config.yaml
hidden_size: 96
head_dim: 64
rope_theta: 1020.0
rope_fraction: 0.5
attn_scale: 0.133
bias: "none"
extras: ["local attention windows", "exclusive self-attention", "value embeddings", "hashed n-gram embeddings", "a smear gate", "learned residual scales", "capped logits"]
lr_head: 0.00466
schedule: "wsd"
decay_shape: "pow"
final_lr_fraction: 0.05
train_tokens: 129000000
Each number is 128 + 32 x the weight over its row's rms, rounded and kept within 0 to 255. Layers, rows and columns count from 0. Numbers have three digits each. The size before them is the row's rms in percent of the matrix's.

# layer 7 MLP down (transposed), 384x96, rms 0.0878, rows 18-90, columns 0-95
101:162142085171130061095156149160155088106167119073150127112162162117124141103172125129164160137086145110141158086156142084116167133079159155140135108142164189122107152138087070060133155052104155145107149110091149159108140101157185117114133113169098172120071140145092086079097171138101078161
096:105111130087061126144079167118128135119119097168164130124116126154115101096187093123122126148086158151112174123129157137131130141158158153085176120162067125124124104134068153163149104131167154092199179118102177170097150146144150153109190121078170221098132148178150044130119103135108153144
099:151195171181125129107159072129143148118150126147119166095118163152108137136094137171130158113160132136087135123087114166104165130150095067115123127129154124091131115058131142040111089181092104130165148120141044096132157198112141132086090093156105129168125093130114154158124151213162131081
101:196129138148144109111129169120124056130152138115171039119205119118124152095131086084139149149111061111095113175151072075082106186128113195133119146148112114102138118160148136112126128086178133126117100114150089114159145195187096107118133106118166095099137130080098145194156124140105136106
093:139122100115071129202119143149134137090134122123142134146148189123123139105144088124142117148138145090136158155124108131051104195187093118132187179120147146106148096157161149084125128109119081115150183162054157115105106137119123171063123116077130088107126092064073170079110068167156142149
085:145121073111183123063111153171120114158085173121114116132190213142092101147154143108196144109168146147107093073082106105160129159192187083184135109133091114137106141088135076077105145166067124116107130147138137104116152118110147121092094098131100145114150095112135172082122101172148099155
099:065102165153084152128141130099108062138107091078214141105127127126097157099108121174131130156118132110108077169131113124085139135114136178125152110139126108095138081129123132133145055074104125099125179077140157077128093175147170147041163116142161125102172138127096110122097136052108164177
106:072136074170133118126138137128096112179131138128076092096121135146099114124186122144105134107147125135128153102100137137099114126139129129169065116085181101146120113097182100139044166140127114097142112128134134086106102161130183178088189175178211114107199128126116159203108132065152137127
092:132106079151129100165067097112151082155137148090182113100122131094133076137089129071163190172129080132130108141141143135131138143110128131114145236117184096120156128108206120093102083162175107136071157164136110152156122111141157096106094117129105069122080089154186130156135153120164099126
093:124092115074163175111163096180183202148115130139103116119120182118105127100084142121067149093152124147102146133170139165173057158136161110138159143169122111129138146128097104145135128151114080205115152059081091130104154088134168125068110173123106128086178140148127172151105109087189115132
109:098179118130093118050123123097184081149167131054098068162195132129135125165088086115156089124107151115151114118097108154188108104149103120147168132188089129091179091138112134124133129178185147094134120083161084120107178165125151139106180125119156146164116151136099163192121115142092162107
095:067103151155106080215081104161097134102115138136144113095136107163133132111167111132111125121135082125088165172125140069091082171166127155155146120070158100110156160136170183161128090166158116123125111154120113086068115141136167103201164089018128158098137102144120117128122099138141119102
094:175113128125114110090150137185158128144121137150165133124118128133154174123113077220120080192116141103118142133084125157100119153122128111109087109090100183120165141178116104181140110168108121086200076060078083154128126125113142138121136146153055184149116127096108077114060131119142160175
105:148164127159101095075154095135118045158187147218119096146154131143147212125135166095128171136128099161073114071138118141146130120076175094108109118146147111103168107109107136164135131105121122123138108157143147126179147086155136118107085102066113194154129156150186179172159153127132102168
094:067097118134155194094116144148121144131158088153085175120110149079170138122070106166170125144091150130089177135185137107148181126085123128088072105139091133200176097086077151174131153127143165136125053108141154151143087110075106114136171102125118141165158103147132106147080134129088180103
096:113195139175184076117148079145094137145143096103102177119127143169107103123095101182166105132108126144140070127121165150148167073138200115178143194135140140134092148122140087139157143142147127123122153139110103114129089095074215130048131154156102110141089183075151129121111093126087166117
104:144102118145109121095140149147108130093136116124061135183108040130124143116102147156167142118076128112081060112127180180089148175120072137115081119062151172162111086170153115061114170096128092121082196111131148111155105128099072113105135107137184105131123120089116113183128130152108096163
093:115157136094178151068114117168137142136145135160153131114103050109135077146143156136097160093169085098146098124076122142114202105147085117115158112116155085062085164143096103160158136157158158140169093095147129157096122121129211085084144168137160167119083066159184114140125124075141145146
098:162058075149160092134163191133131175146147155121205144176082128093140142106150146117136167093122117137102110080114113118113081144123143089105064107127103111170129083126133091087138126105088166115088148099115131101152124131119090112105093172173157146122114211196086147142184120098073145167
107:156114136146117152068168106126157155174147138054186153144117126126134110079080080155116075055122123099148134090146082141112154107110167139113091138137162155100140117134136108116119081129120123151137163093163134164202118165088131100104079112196140146138117167169105211127140138056191140138
096:117169142149089156105122148159090116081097140131086118110059111130119087135103111117138125188100096114133179122152092109053126085185165140095079141135160117117143155118177107115054084121119150172135114075131092127142106095095156138157130104118110065080133113097171089071174083078139188144
100:159128126128125142145199089140125130085182172193139158139135176121154119089132096184105121142160184089132101086143089159140121137106089110146217157113068177170123089125122104106119119164128130131159115121143212146146123176149113156095104106061105090143123119204126159139110176131142161161
103:134130103155120095164107170129118114094187136139148145186112190155089107096095137106133074136130103109064110190150164117144152160163110158060061178166144071141076183121087166146077171171188170086099140115144142163104146113110135141154099156099129093122139178130148148123079135130112154148
094:154092147161148137114216104097176137135130109102115148165098134145164089163124069104123143116119133071158102147134119178162143106134094069169133137157051148103072085107136173116169146132147074096097158163099137135104188113216113110155120186166099125120115150136119069140145157156104088126
098:128085073134151118142103154117109113199137087094138214134098120136068121145062146140105087205105161134118161184119088142147073112125053162111099118108109168111150056122130127135077159105127158104080139120118090077105159124080118111121113171139131090129101159108086135081114160105108101107
098:228106156171167161124105119124121096155147081120124176118112117132133152094113171087207097107169133129130112133129145081159176130113153135107130120067160108137109134077140189061154109130159060162179157134133092133186121151084081131134188142135125102136101082079113123119134123145122148062
101:149139121132138145108128154111117134068116195153142075181106130062152092108135144097192139095101121087108200119086125128137097092134139106164128167184125135133175079167161127160166145133139143143101154126105037147099193152148146113109102089104104158145154086157117103171156154151159184190
102:147149104089142113133174149156102144130113128108095124082160092137142111132109109151104131140121109117144124053151118108156117077151179090175113128129139110169148128150064091174098161098110183219157101144078113127079166143102172159163113087151159103046118140169168157167121166118077075172
100:132160071083150094132125123153133055137078176060125108174120172189179123165105108124149126167140141136160156097094135139114147139158146116185201125123094144135166153119143101161081214123113157171124123134105129126110142073066190074131145143178130176136157143115129120119112119104103186119
111:146109091116079130151069141100186150147080110144135070092133106102133179135151091152155207107161136163070132077166132115146149063155138093114173136108108109136116083165151095119135081175081074174104113120097059159151149111114107152142095093103112123101120114124164144092061109146170123091
098:162100126153125179167180209204121116112155202159135158116178095052117150164126110125131095108179133115133137125164136134163098166144157114154164110146134090125094163071149165179093057179137138105168122139106120112158117109139148102113135152101156122064105077121114064138087130124110149143
090:185211158142181103098186199129093128087110092080107172174148168133129140120140122155131090110127177140131099125118172119102170143158096154118157098091150155125045109108127121140114140066176138078108120102139127098090161127132131178093160104116177162097131140100074150097171090111093095127
096:127077113156172072111107091162167108117138144143125170205122120175082141082162110110129147134121128095144130111186117140183119156068106089162073151134163111124171156134117148129085140160124131145096076101188195125156160118156181102138168066109126095170122143127149178148133143170072072145
100:129093081126161076165037114108111136163086087077213112097155131079124145155143136134118118122133120138103145133115115104128107117139132125118132143114128103109166165119171122155072084134111134158149207118117129145141146087090201084098115092179060124116070102127141100164099125091206095113
098:178166141082159113099158187165132155173154176103164079161093095147096134107125121113118105121070096129078066125146137114127097100116212139177087122151122142184135103141153152143119148124176127164141030090133096134154119135151116110138097137160124155077125179171147062130115117133091102170
096:108143083139114073092136137119080128161131102136099125090152138134108133178118104143091132168114089142135122168140129127117118093149140102110112165126164115163108146179152136197085147173156176114059066067159100047104069184168149178121188142104188155158132161100159110153093102100095135147
101:093095110126185080104110209120121050157092106078155170148079154094090136085145105181147090174057156160116137082148114152086101160169105098151141112106154127172091151128102166213124110102147141110171110156117109086144140119173141146126127114125085107143089140159145133092088157108150156133
104:128154121160072179112109138141096149183089098096118113078149176106118164088091147129136070095118124212086067195093150134121139137166136093127154121182180125122166142145099141135089126107111136108092157163121112089172157103033138113103112116114133138105126178081146131110118189068138135131
099:107088191178185211172109136083104108127145149189156172155136129124107146098124132101173157164171117091101123077080096154129106106127158189182159129147094116132175144165152195123134159155165084133123102120148142141140158131153121082100113134150164130154187116110181140110100102183166096096
108:158147117133123110097113148046108157122126088094083072120149075141176098125128108192101106120125125091132091115094143136105101102119168107155148090122150085110164099187122144136199107113115141160088055090163146122103154125151135138115161071182150145127098200061093127156153096128068171145
111:123090091136114083138152122103097121131138171128161144162150119183103134097153105157141180083170130135122143096169132149126119128089186083135110144125154053074140178107116115185138142084093173163092109103060138192070119157158151199147125092131178136068101106120132170116075103142133091151
102:122160112110090123117150125145100124147123058078132064097183156113144134147185109156119103167127116040166137151116126155178109113110079168117100153174141138185123115123138110098134111084116137129133115127145160164087101106064118120130169107082097137093154194137174118154121069165033109161
099:158147204082191149120140159083111143064124122158138124130147171130159126168166134125120126154223129178099103186127120123113136109094133171135108127072089103159109169141131113145103135126095157166075135102130161111123177129080088090152084160204156181143151152162158081178139160128130117141
097:115171148196185157151154073132123148117106094150128170093089166097140116106107179077121122079088122144118108191148212093177152140058118107131102188120109110111154066200128091126113105153165100135112143125175138148123162137071083140163119153152103144141112130163146138115087105113118122182
099:164109136164139091157121136194119127118106152148134166096125101108111121128156111113124157134143132129099138116150099141131135140144155102164144148093181086153183139171134133113159166149172137245090167141159129151151152125129187115169045066075119164154126067139189107141202156142108099093
102:172122067107140137126131168108122074072149145107113190185183124124096126075083138129175185126155122136151119154120100112160168193144142123134124170172119160128095121081121132113088089078134115128040096133099170132125153142085142091129094145126108103125131090122082141125077076121152158212
110:070098105131120111149125166139125151094153154106121123171140171135090137129102109163129113146141091097129104136109109141122110132151126110137139159178126150071127128190124127126148175123060150166131125125083065147056060086152167159119072194093158104111059075197193144132180123098127168117
094:105193094149168108175145100131138186132109126168147172119124114140124135120123160150139179128112158154159166142140138157171162217147137136176132147174132098182148162094090089162186137121167125085137127162140193112144051168112189130137122091138174159121062153096097114111132144183140154159
100:108140151123153152191123107160072158083085079140159112079178174067112177123102150149111110125193106160076127143133114138160140165125158133169158131152194095127154126144124090141136118132153165132120108181108071152102060167135157051117082085109173127091118138148163185136162111093113134148
091:139097082165143115109181167152119168186116131102114187146196153133060093153173086159070134141141130139148142109121074127101124147174085144111153138087135061165086174128113127185130178114169133138151121165088133110117126086095120153119121109131099130113115102089080165138103202096168181093
095:106188095072108117122113176110139144073105111161115169146146062085144167087095124146128099117178128148119137145149127179087142093169184108147101201099102152145123199162173141191138140142103112094159111100197148168149099100123113057159129154109115074139119097175157155139130110114148099143
095:129127133107134161110168160142175103124169148157151136119098108175125158124174062140096056148079088141094135109132076093113099103136126190160220108127122173103150101135071147119179134132160166176176137092122161142125123120144137179104134121079152138129149137111162058134173135103050092112
094:117132106120165140072161100105131194108144179077113173188150112140082104134106184108133152085147130112137104178068089087107127083213093135120104122156124095130112092106165121167205111155141121100150088114183096158154114148117127165089108144157146171150103084111144166106120095103170185125
087:122148071128134083074170132102127218139103121148151176154187121084128127166126135146128083134165127043158155111081108161053132112059134103140123103109137114099109128138102105121112163108090188109115053162141159140099145079117098145128116158160132189154140082140081129152148109123093142159
113:155134115118100125051155137177085149095209082148154195127107133124157142140140170107113118113131141076148124172082140074126125173136100092117073113110118144120110146122153176145119127146169166105093153082136134134167112150137042178194116152154122148169093120046135136085136082108155099116
093:105222135130157089074120105078121171113098113076082136072168149101133158142105165171097101047118148167145162103096123107147144111094136116144082113122162143142077172116083102148141113162115141103172078118149164120093081154068110108121120107145078143113156108165111099158178103171101148085
093:099144154091075079123050129124118076111065111070118149115128095137095226170093111192145133104101131091183175151144109076124146108152165132142119145141134099155134085130168173141108118118104124172124097125120194168153158203163133133097139168078133145150112177104150149147134119148144128152
096:121085091156111090129139163079155110113136128178086111106097087100155131156074143140209124136166160132133179156151179140121108098164112117143112177154098158190073116083199152151177162114138092111113077115143112100150185153110127186150124182102122084165121178175105092080118125130123097123
118:135079120101096118090144135170095096142133152153097112123146133184065097137105138120170151129183124146146134094166154104132107069138162161079100097202113116120078121095133144105075136100157142158068116128139088145108090083092164157131057226186156143104131127095128104121064126099125101109
098:156134143103142114033123112125151153101134091101116098163121123117107182142170142118138161125110164137161142166155090175145168142123172162112106142109121163120101159117132101100143129098175062157148201123101116161145184196097153159111105144138070168114118090148149133155215076152048124131
098:114168089095172116129123143127161138128096162121129110102144162135100109159163175070147179093065150187100048109122088132149119113138118032140135056119104096104108135123172167136116083084125159097125130128139130161163131133212154093102109135122168163180091167092114084148159127145096135153
089:125138130115088078172074112102067164150101111109117152082174172144081086139148118147097167157100045130163119105114134131116101180119129110115111098079126126110184172135122072153099077106115133136088167099115138137113136078138184151113154075051100132125077061135169153138110077102134142123
100:121054108089096115170118141106102086196083133093106142124129102124081089115148103177119186113165139189108097117118056088115099146138150087117133122158123154125147138105130070118097067143112128144072150112083066114124123133129177154081169160092099130149050085118155121146158140148094128183
107:149169163118033123106073113081071095123130073148125106137115106079152140130111128175125177172151120185127065096132132149138145100095066172104109182180139072131113132110100121124152118168180152108153097105127157112159090136081102183140169094079056156148120132136122137131131161157134142103
098:139150180155090073158163183118152096196149114133084166110089090109213122102185106165170112125082138104182095138132121129155172175153127138190109142134123126194120116151088142207122175150154107095110130132125130123161139139140093094178121127108120102164155121167136078166107093154095089133
094:138101113148110119096117122159139139106172075156125079092128144107085145147155091110110158170160129154140167085093108160119165105175183112224099145146068159075118140051118169147113164148122115104064141160148121102106156168113144132144116116117135208172111135116131114150144126182065128065
100:100086096095166151144127129113112081146163112119174123131144078122120106142171162173114127142126123146106137126171174150111131106179173085156102106122187169141100138101125190118138128161119065164145139134135095118063151127097133242180078096115106110188131097137155085154109106199094161129
093:081191123096172080074147123124097139072167133123141090092154100141113128157091160138089107099097098133110126209121122098127160097131153124164168152081107123152136132117162134143144138105119169172132065119137045088110071138209105159144063153112074103135088126149123079156132080116110115133
104:083093056117136106152134113117112124229080126122115116098143123169081120176155114046109113178136099088097126136165098148172107124145160096156118197151146159131125138086094127135122143139169145090117135124089087119040070084175153123127149139108154117175148158094114110103115150132089119078
101:125109055083192138102143163077176099132160158124132092117159115147098127186162127116143140098154153127152111105037158132118149144122135080166110124121135141105070130111153158087156075130081090113043118094100090085135114101140096152083145136165186121168184151094101139110099143149118141179
094:177087130147205093167147127148159103138135131117144174071091110105123103113136175160076093080177129193109104118110173110107150163152122124117105172142104118139092101055199147043106146083142157127131132138167110125134088121141142099147167098115139081090159168153159077166136164164132162131
102:081101123121125113111094106106153126176086154129092125155119105091112137135086147147099133096167110143157079167127095109140162155136114175116107132183043111113085157098182140160084085150168098146152114147103101166120098071175113111209233128105142130105160140075134120137098159122070111125
115:079136138133113124090075118119179177111134089090132133149098189090117094144131130123124120160177149114071105145150170045107086145101158126145133075152119057113144102175129155146108139147092121147154129207050191090123117134105128122087135114109164121145144163179167096125169138146063148155
# layer 7 MLP up, 384x96, rms 0.0878, rows 19-90, columns 0-95
095:128097089111159186137189140151083137138153112179092137118157078068123163168169121067100119165129118144147116201141086081122080165156095145100118125126152123109140101162107148104121121140173117041140157137103169166110131160076134137102174101143197080143152121170122102095182132155122100085
102:163116105118106231113088074133153130103110138160151078098137115153175182174117157190112109166170143125116117125108146146130144166161120126105164154098133182164098108083143158134120172120157142078061120099154119138138155165094114157131140097040163125153118185156128104095177101187153114110
102:110111118063134179128117091185133082139182134126121120100122143152144120214130198119131123116090079081147159182113117151095076163195112107115141217144123166126136128185168168110157123134135082116095127172161132126161076129173087119111141117108073103115081110095142132149146147111119176155
098:130124170075097206130148126123186151091170123128173109186158168082102173115090084069077093111135124117133129221151113126112082129152134144087160128130203120155114123127154154096116115167113132108182115161078107077177166083094122108154164125131148111111158146134081169150119099095138122137
088:078134148179083138186098125091161164110212100162151093098121148152117145151154100143166090114112144102101093115184165110151151120172188183143132104084121142102080124072113135083171137116170153118173139137084117120111140215164125149150190151140188149126131085129142130177141147130156091129
089:135105110093124129124137127097131164162173086192111158152075084127137127153066139101144105103121129170064173119126137117155163194169145136148102101114129086160115119084132142156150146078110087166090163077120121162172131135159080109114160180101167059139162113110098177158086119095090172058
103:149132164160061160100173107168146115150118097159088126096139079095131136116138171137100143122154145066130154125154153135159161205146187110101111108146075124147128146089093121103117205134116163151101148150156161106077168126135167062175145170110141138155119133129172202166108173159077086101
095:089137126097163121149158148111142127104116127106191117195104132130109135086136137147144101091104119101146106107129141162086184126110100071198130153154122065087105172119132143113069103144203174067131195109136164178157140086168130129140121129119118069157111101128150056137054141151121146085
096:136114133176157057125120195121166099118115119130134129123066213149109115118113095101095120144122136100136145131132136123084119091149140177123122123122077178113121153120211210129110156145112167098171174122095143128159070149152098121113106141125179131188147152154090107065099149085193088142
107:134095152111126137071101079167135128085128132088108062089161148146160164118134134104161097165155165116178085140098136147156129108176095118135179157093100192101106113160173215112069088120120109114125113159140169154111166142155111094152141150110083157077121169094189132156116127106137130211
103:188139141095120172108128090131141142124096129103100141145139138196091124113127095136150131120136109100137129185142134072120167155142171112132114139090171136072110122163151137087187106083060131098106118113064141111091149173134125118171190158085143057084129109116112233135158106139067100148
100:107161127064049109136112131105131086157148156086121168121142124211139139068117168133146075111167086105148143122099154126102098114126137177180092101089133148100193145130073162110106127124065172145112132091080136162124118099095146112150098145110099173164109147067129135107071115153106200134
102:116164184132093099096157088120146113077126102116109147155142111087152128108129157178175075106189142142149117056130180137112148157137185079152129127168157099180097126118128105115126177116156132151142170106110128101131057106153093106121132180182144192151170066121118091201115085112095137160
096:090117167159087079121107137130164094107145063119144121130137110121116115104120142089171107120146110150126111104139099156125076153083094086095160138097131113083145109103136150166155114120112125110105163112137189139037144100117108104073172090163242063122139106148144155101075167186136168156
100:130113167174044167103179127144119219125195073184128145115109129155082166097093116124123149085120154144156104128167109122151091106157082131121094134118133093146098069165122144071105136129113110167114197131106157140095169144176123095113109136130195111122077155106115102111140134129083099181
098:136128194144122128097174127080069155127149062131089197096172126151142152118113173141143121167147131123056148088134157173148138111129150159161114121087144161081098127066101136096108160137144178121102177133116160193143156118087061139100183155094140120148130157105125047096106114100120163122
096:119105142116098153141125148083088084132117098121099118162108151119192149123125092102124175165149113153167120129100182133125139123131155154142127136123148143198122208172126093066150134056113083078092106116159144165100145104076097154230134147145123157126160089147121107104181207151162124110
105:136099153142137165187164094172106092134157131129136132179089102118163127157108158040153111093139149141069118151150095122143123122134102144112094193148121189157131114111083193100141131127179138157159112132178162105180125152089147143079130218119142134112085140179109127150195160158099178132
104:070141181152084134155120165123099138091111134094127122090073053098146072084138103150112195061123118068118146117114097108128133121133138146103128069131095088145172156095116099105180132133173092086148110152127099104070112136080104156184157100161137106140148145098128106156079159112152051107
101:093145172154149083139130109165116131138131166140162115176156146120133162159121066086075122127100094098183144175171135132125174068204119129091160169108070139178130159088134162126083166103116175123162121131136164109161122140144118167116161194083164109073139160174138094182171084115141117121
089:114115158136104156202144135124140105125172168168145178106057176095112124163102116116134129150119094138140105136120136108129123123080170100079151135101051108211122118135163115150107126155200142159161128080139165100095126166147093074095040140173095147128161145163186136140136074131156126114
101:122099114073118115136158130090140136120090112118117104076110164140096095178092159116163134163093172155081114134126159109128150186141101110107140207139155142094126096147108175116129120126049111089196115184118141151165123154125148137155087168097143051128102192145100090137105196103093159075
094:107089170079107128071093120126060136146115077082090140142105124121105106125105112077125130118059102136105111158160123101098099157124114093148135152106182149136109107112175183037177071104122138108167132107162118132123220115150075123137118118167123090125105168071163132142128084143169109169
093:175127160120130170143155167145094105118143125119090115116106057142138060127092133154160121121185147133186173100126088154080132099118186121129113136181080134129064100043137130143144112114102132095121153132119092116090175088097193184121172176082138148131144130121135204078102099108146129149
092:137095089122157105102117094132093158153111082059126164079090111158109086087134150143175126139144152103081142092107082166108107080119109107065097167142170104203124190102167083164179078098134142065128099102141117100108121157150108115063174123121113154105123077150171118112151128083156144133
101:188107114144095127070106145183102110092160154056142145136072150123149172115086135089133163111099097128115157129161117100117128127140147074135138158153145161187156086137135156117085119133095046158185111132142192114182120164126148135139170062107099128088108189138088132102159141151156102192
102:133115158181133159195063094133138144136150156094057105129114142156116100122135060222122108130098114137103141068156164128127101122136134198135082121118130148163102121168118151164124138085092099114080134120127164211152126114112136161157113177101109121109109068150148118105065174145154089089
092:115123147087121134151121156113177138150068104143087177102137125080154066201117124096144129154186137123101133103160103120132134081102109081116143173165164122126169136118145055139089206190091121109142107101089120104170136114145100069115149113111149064144128127143154165058131094111077146079
122:165108138097086204101152171145171081148161181149096101164123097111119156156148109067149138106210101128175090093162117057139121078174141107149152110125091106183090138087090107100069114157129089108158095104109122164159124161132105117163149110128088109101101165132083159159106114176120116100
099:126158167112000183160131153103146065108159121126136099142160128089147132140094119129093136122140100094105168103129103157151081126143117103134149123178157114130134121103137136135172095158109151205148152197133111117101151183124133106122157153171077137152122076080069167164106139057141126148
087:101066146143088173225074062167075117083138138084102084093152153092111172134119138125143117113176102143126128138125115101130175125114144141171171107150165142116146174134148170118143178160098097136160117101111171149166118151098103125113050163172127143105105090155183129130133148186177135100
098:127104089080148115165163143149136134135157066190126170165140129088134155152152154124148206171145107138120122200127151119221108105098123143112090160142096155076160130065130126124150133196136125109085109204175143143132095142082130108160125132148148148161174160115146112085095092118107083086
104:077059151088081151106145122204078048145133097095163119131162190111109100124131167130084124128124126084082131103122116140101156119060089125164080081087121113114106096180086129097091108130161122143134166107127118130103088175100114123084144120140117161150119074109161101092087143111160161191
098:143104129190088094153085128132165122130164081138158178132147142149115078146104145171079084112111164125129103124132188144147152203159146122112127167185101098184135160125018128175097119139136140108099115147146106085085114155102135081147140186091110126106100149131084136078069153099152133111
095:060140166184107121110101123134107154126140100192148208128081124055103117181139177125105096131114079121158149124167154098158122127103168113142158141161088112125068136147138128133175078105168063124126116059129147106136104167139174081165134140100165081183135111111117169134171162134148087130
104:132125101114107163071108188127062179126158132126132156130123167069149110160120187105111119167118171134138149179075102134122107109118088147123162124036113138153155173067095154171129128122120139152150110122116199131112100158132037131128164130117165141181111179177098122171139125159125173148
102:120070097139104142169093118162153128142154131118138062119150136089113110131128195129134136126076183123143096116121132111153142176145130103132050139135165119194129105193101151166087086075137091117120149106163112189244160097135097078163104160150160133107105151161166129163099127130145130154
095:113195153158130170102131086125138169127098139128118159147169136107122107118095127122149082121152195133106133102125117115124097110105177089112116085069147090154138145165098157144128084125084158139123097023143163176130081122180092158117154193153223119163131119137143132127182148159113146190
104:169125161109103176147175146091136117104131104117108138088132089138114140064143124166091102141130137113100129088178149139089130111153132139082057107140147142189122133091121095132106143132107114140147106102142136103129132147137172204154058071206154113046134139114059050152161138149076152137
109:166181099162111134191129121158173153094123119131200214153109200136092067162109146156130133144078105145133110133113126162116126117146134109147166132122065119126128162118155135191165120139091183066119148135090163062127065108129129110154153132113101114103138137096088173117183111145157090171
094:187064133125138154120146108116103128121150131074156101169114136140144130115087110071129126132172126083146110203138143166103111105103140122114194220063083152137062109101107189141170111105143100159143174148076121125137192134128141133122132153101114105178187173134141093099080147137105133167
103:116135145152096128106159151165099063057140164164132152168158083123177120095140131083100106071181122140110134158120151095120165187130168162174138138117101081160109078089109179141111150163189143097120110050147137060115128146144089124134149108104135140122175089159115109183168150070141135160
095:150127130105131145119084126124135093171112104130120185165137126147117131128154198086088100140117132167092063057160174143153105117071126168170087112125145081134134114124088151172099133185182129162120130119139130124175175158078099049231168177122099129136133146102140138148121097124140107092
102:114088108179092114152071113104102142164080116076135140063092094135085107101063096133112188131174121115123097140129120166147092186105081140137134129055160131131114097126171117137187116111122117095134150098147173106161148124099157112128074108014097091135140134099152102141180136096113125116
100:139129077096121141133097116151186076119160147145104169158190208119092088116140118131123084146114126125101164144121161051115130158128098133080129045129218136164095094117128096135144099128122181107083108140122122143201151101102133077143154142150170097135115076099171132134114081163152137158
104:108135098112119130161100080151173151136136135134103169072109109181124142079104111213119084118133167105116067079102088130148117150197126168120122164130106169170200121168109148113140141154080084178099122080192131099193113114141109141069104150128069157124099142128130125121130124152142100187
085:124164102142096117108128155161094088134118088121095173136090119170065117154094106145137092155107097174138127121120144147102240186131126108073173151183131135120119103094205092120089090165076144140149134165142123093156157144138114122198097102124096129111107144110141119085103189087161160169
105:067179137117068134126174158089098176043097121108162140135075084155139179076084094142115083131149186166119189120102100093154132127121127163113071111124103119112093128119185066101149160136133138152094093138146165173168098129128109151118143125080141168117121127124150169069083120100091119121
095:077207105126097179200128131073096119150149087143136103127118122136137123106157153128084126122157155148138151079122113140172118151104090127146084121096091067205148120139139144145150159080107116175116097163092164161111085115060126140159104098186132074115103096071101065105108167136148097104
091:084133153130129211143113136156091210124176113105092137097131094151125129113136091019146117104101131135118154152086159095167076178108127120120121132167097149134162104125125147078106106114103147138119146103150162151130083118035091114179123201117157097157090073111112141103148128116157138160
096:089114081118088106123095148160101169114213110106149152135104129120150177109108134099133109137144121108104183149124143119164070124103199104136168103129110127079102124124084102133074139169114110087142197142107116167099118118078131125101193130065114054150183140074129148160111125161188076113
105:129105102145106096113133085121099142100127157072123168088089098089114133126065156099111116147150159147130088152135084144184150114214089137123118201128083107136170073152161135172124156123105141142104095128126136111156148196098132153042144144141106104065095104125192114148173119191111160125
098:141102161135092065089091114054092150069108073141148153090139078100127069128095186179025132114141099117145126085148154155075114183151145108082159136143099135145118149079118094112125124107087141106125141145170146141138137155130129096111073139117083118106100099116072066130126118148117085120
095:132183170115140164190115081129141156119099148115145087096111125127167117141101094145191133134138119137139120137132122214112133077121212130150199177148140150126112118124135096077087147106114113089156123159078162160124131130110156079076123116149145146054191092190148100143093108186111126163
095:167129162094133120173086136117102149085121116116066121097136102092133162135146151123120140092130095155096093111086173096114098083128122175124085193101100124159074178136133182156076117090153149128242100081138126102111177083134099133148184171127154168128135157135144128179164113081158110145
099:174198087136174160146125175070155094111120061074141100100126125173107140079129103135135053133159136106160190169114089127115121104109108161131107109130090121124122186109115143181081090136146108136116114101105179157213096153127117109135155134105140175167122035150118116104146116134157113115
083:114167093164083095148148104142076124156065107087142149115087161090129122116144086144051142167103129138127133124151134157101096089062134154130115127104141088177069171112114145160139088158117181122087166129053176152122100057179120124090051126124107119112139101138166102155156155152111104089
115:121127200096117131148123122117110085132131202130108098120177086202124150132108115135156130123136061157135156136091190148127154087175075144136104150110095180085111177156133114192121156121170167086129155125157138104120130155135098104142151151117104134129206103047156124079074129081160098128
096:166161186093102070086163113127182133153135115127122164172102104161093107167136126174107105165126108118208090094065096074050077145156071104119089086118119183129080080144111099162135144166092156106117141126148123122158160114139139141120170155176129156097132134123123136138144171134077077136
101:187140149084143135167168100133134130111136119182123142120127088151108188152145159124098174181037139172108095165118153090185146144143103124123145092182069078134124165086122156115155091123169155099191159100086094140101142152160165087111165129112122129195097113129166102133151100182124115167
092:131108126084141194100134124179180100147125155158117077108087120141134087146067159101088101166156140178145149108112133089192088123182177137126184144132128156134057124136114102117131167156103094139112094109096109091098170101110091113128073170134125133049153203144075122111160113112098099100
103:136122109133133177054162107118101142072075144133080089103150172120127081122145128161161078162117106083121152135066113148078102102119101076135156162099163137115105140147123122181133120103162094074165155135139141104154060192136108058094171115102098134088125136130109071086131126137176139192
109:172171136113120130162159140156169068077165147111140166157083125127116119095147138128148075148141106110136194115115185150138102131130090099155143066103136113182190133080106183137135141134164096143129184116132123153214128147112189071095154159191095132084070151147158113125097124122161130166
099:142118201137141139177146220147072072136170146108130105130125080113119176185099142095118133154090107093154152192117072086156134088128075104129049128138148120144169119128183136094119150163127122150130099086100152114141148168114094125083149147176112122149155174143140141122056102123091108097
087:107107131110152135140155178144127144138162085128128177149072175135010111173133144105107171187163133127177108085136126166125091148160094132124131147165109140074150128152189092197113169110140183131174114129108149129090127117107164123177134102162116169112104139099068085110081107159107108160
103:107074097135106157184096065120157126130109116143065090205062132159178132150127127175100174183168150123091133156127095121135094154094091102096016178174133126115118097084142136113124126107133093132161060128169135139151114146128167136121120071109084120109117118102115118161142120143121166146
097:061129157095086127116112124080143082158108100122112111119132103122070139074130171151144087149071088102108161141144176067114108166057130136095135103143104151070110101079106187108180154088105126125146120108112096058128151101196122084155077154141140096139146109093093118124149170169153162094
100:136135181094116121096096143097173091156145115071118132127131096157164159101095120117090075114118146060102089096115100191175109173153100162090104079160151139184117104139088174118091166180139142166104105133108127149193217131154135070106161137156115108110149115139112130176171115186122117114
105:170142129121088145088125108142089100141165105119075111092157147097116108121136104104114100104115116106072150105116165158174142155139159111084120134149077095141071076097123178139204124088063139130081142099138149130116114057103088123166126100132120154145188103151061103145122185116106031150
088:158148119126158120139096099196102112151083165082093184095125128120133196099129144141103094164150109074135066091186075094139111104162108125107136140183126135107115149088129100192155169175109142139116174124052153097155124147120098134102096151147125098174205179123162150145110117091118094168
095:087099120106106146136115077183172101098154157129113097104127104150084125167155124115111142085126142153121124103149080087153123094145138156137124152127161115166144083211142102065138131139150112130145111052154115142181127088117144102027119176167096055184115146195129104120103102105175152120
103:090166172114151169164111110119145139128135101126126130153127148153144116113135100098098078096115169086125093114113154091144150099102119197151135101159070118116142124204122182088087116111157084123153153119135162148128126046135099074168189109181101100151197147088111069116074101173081152105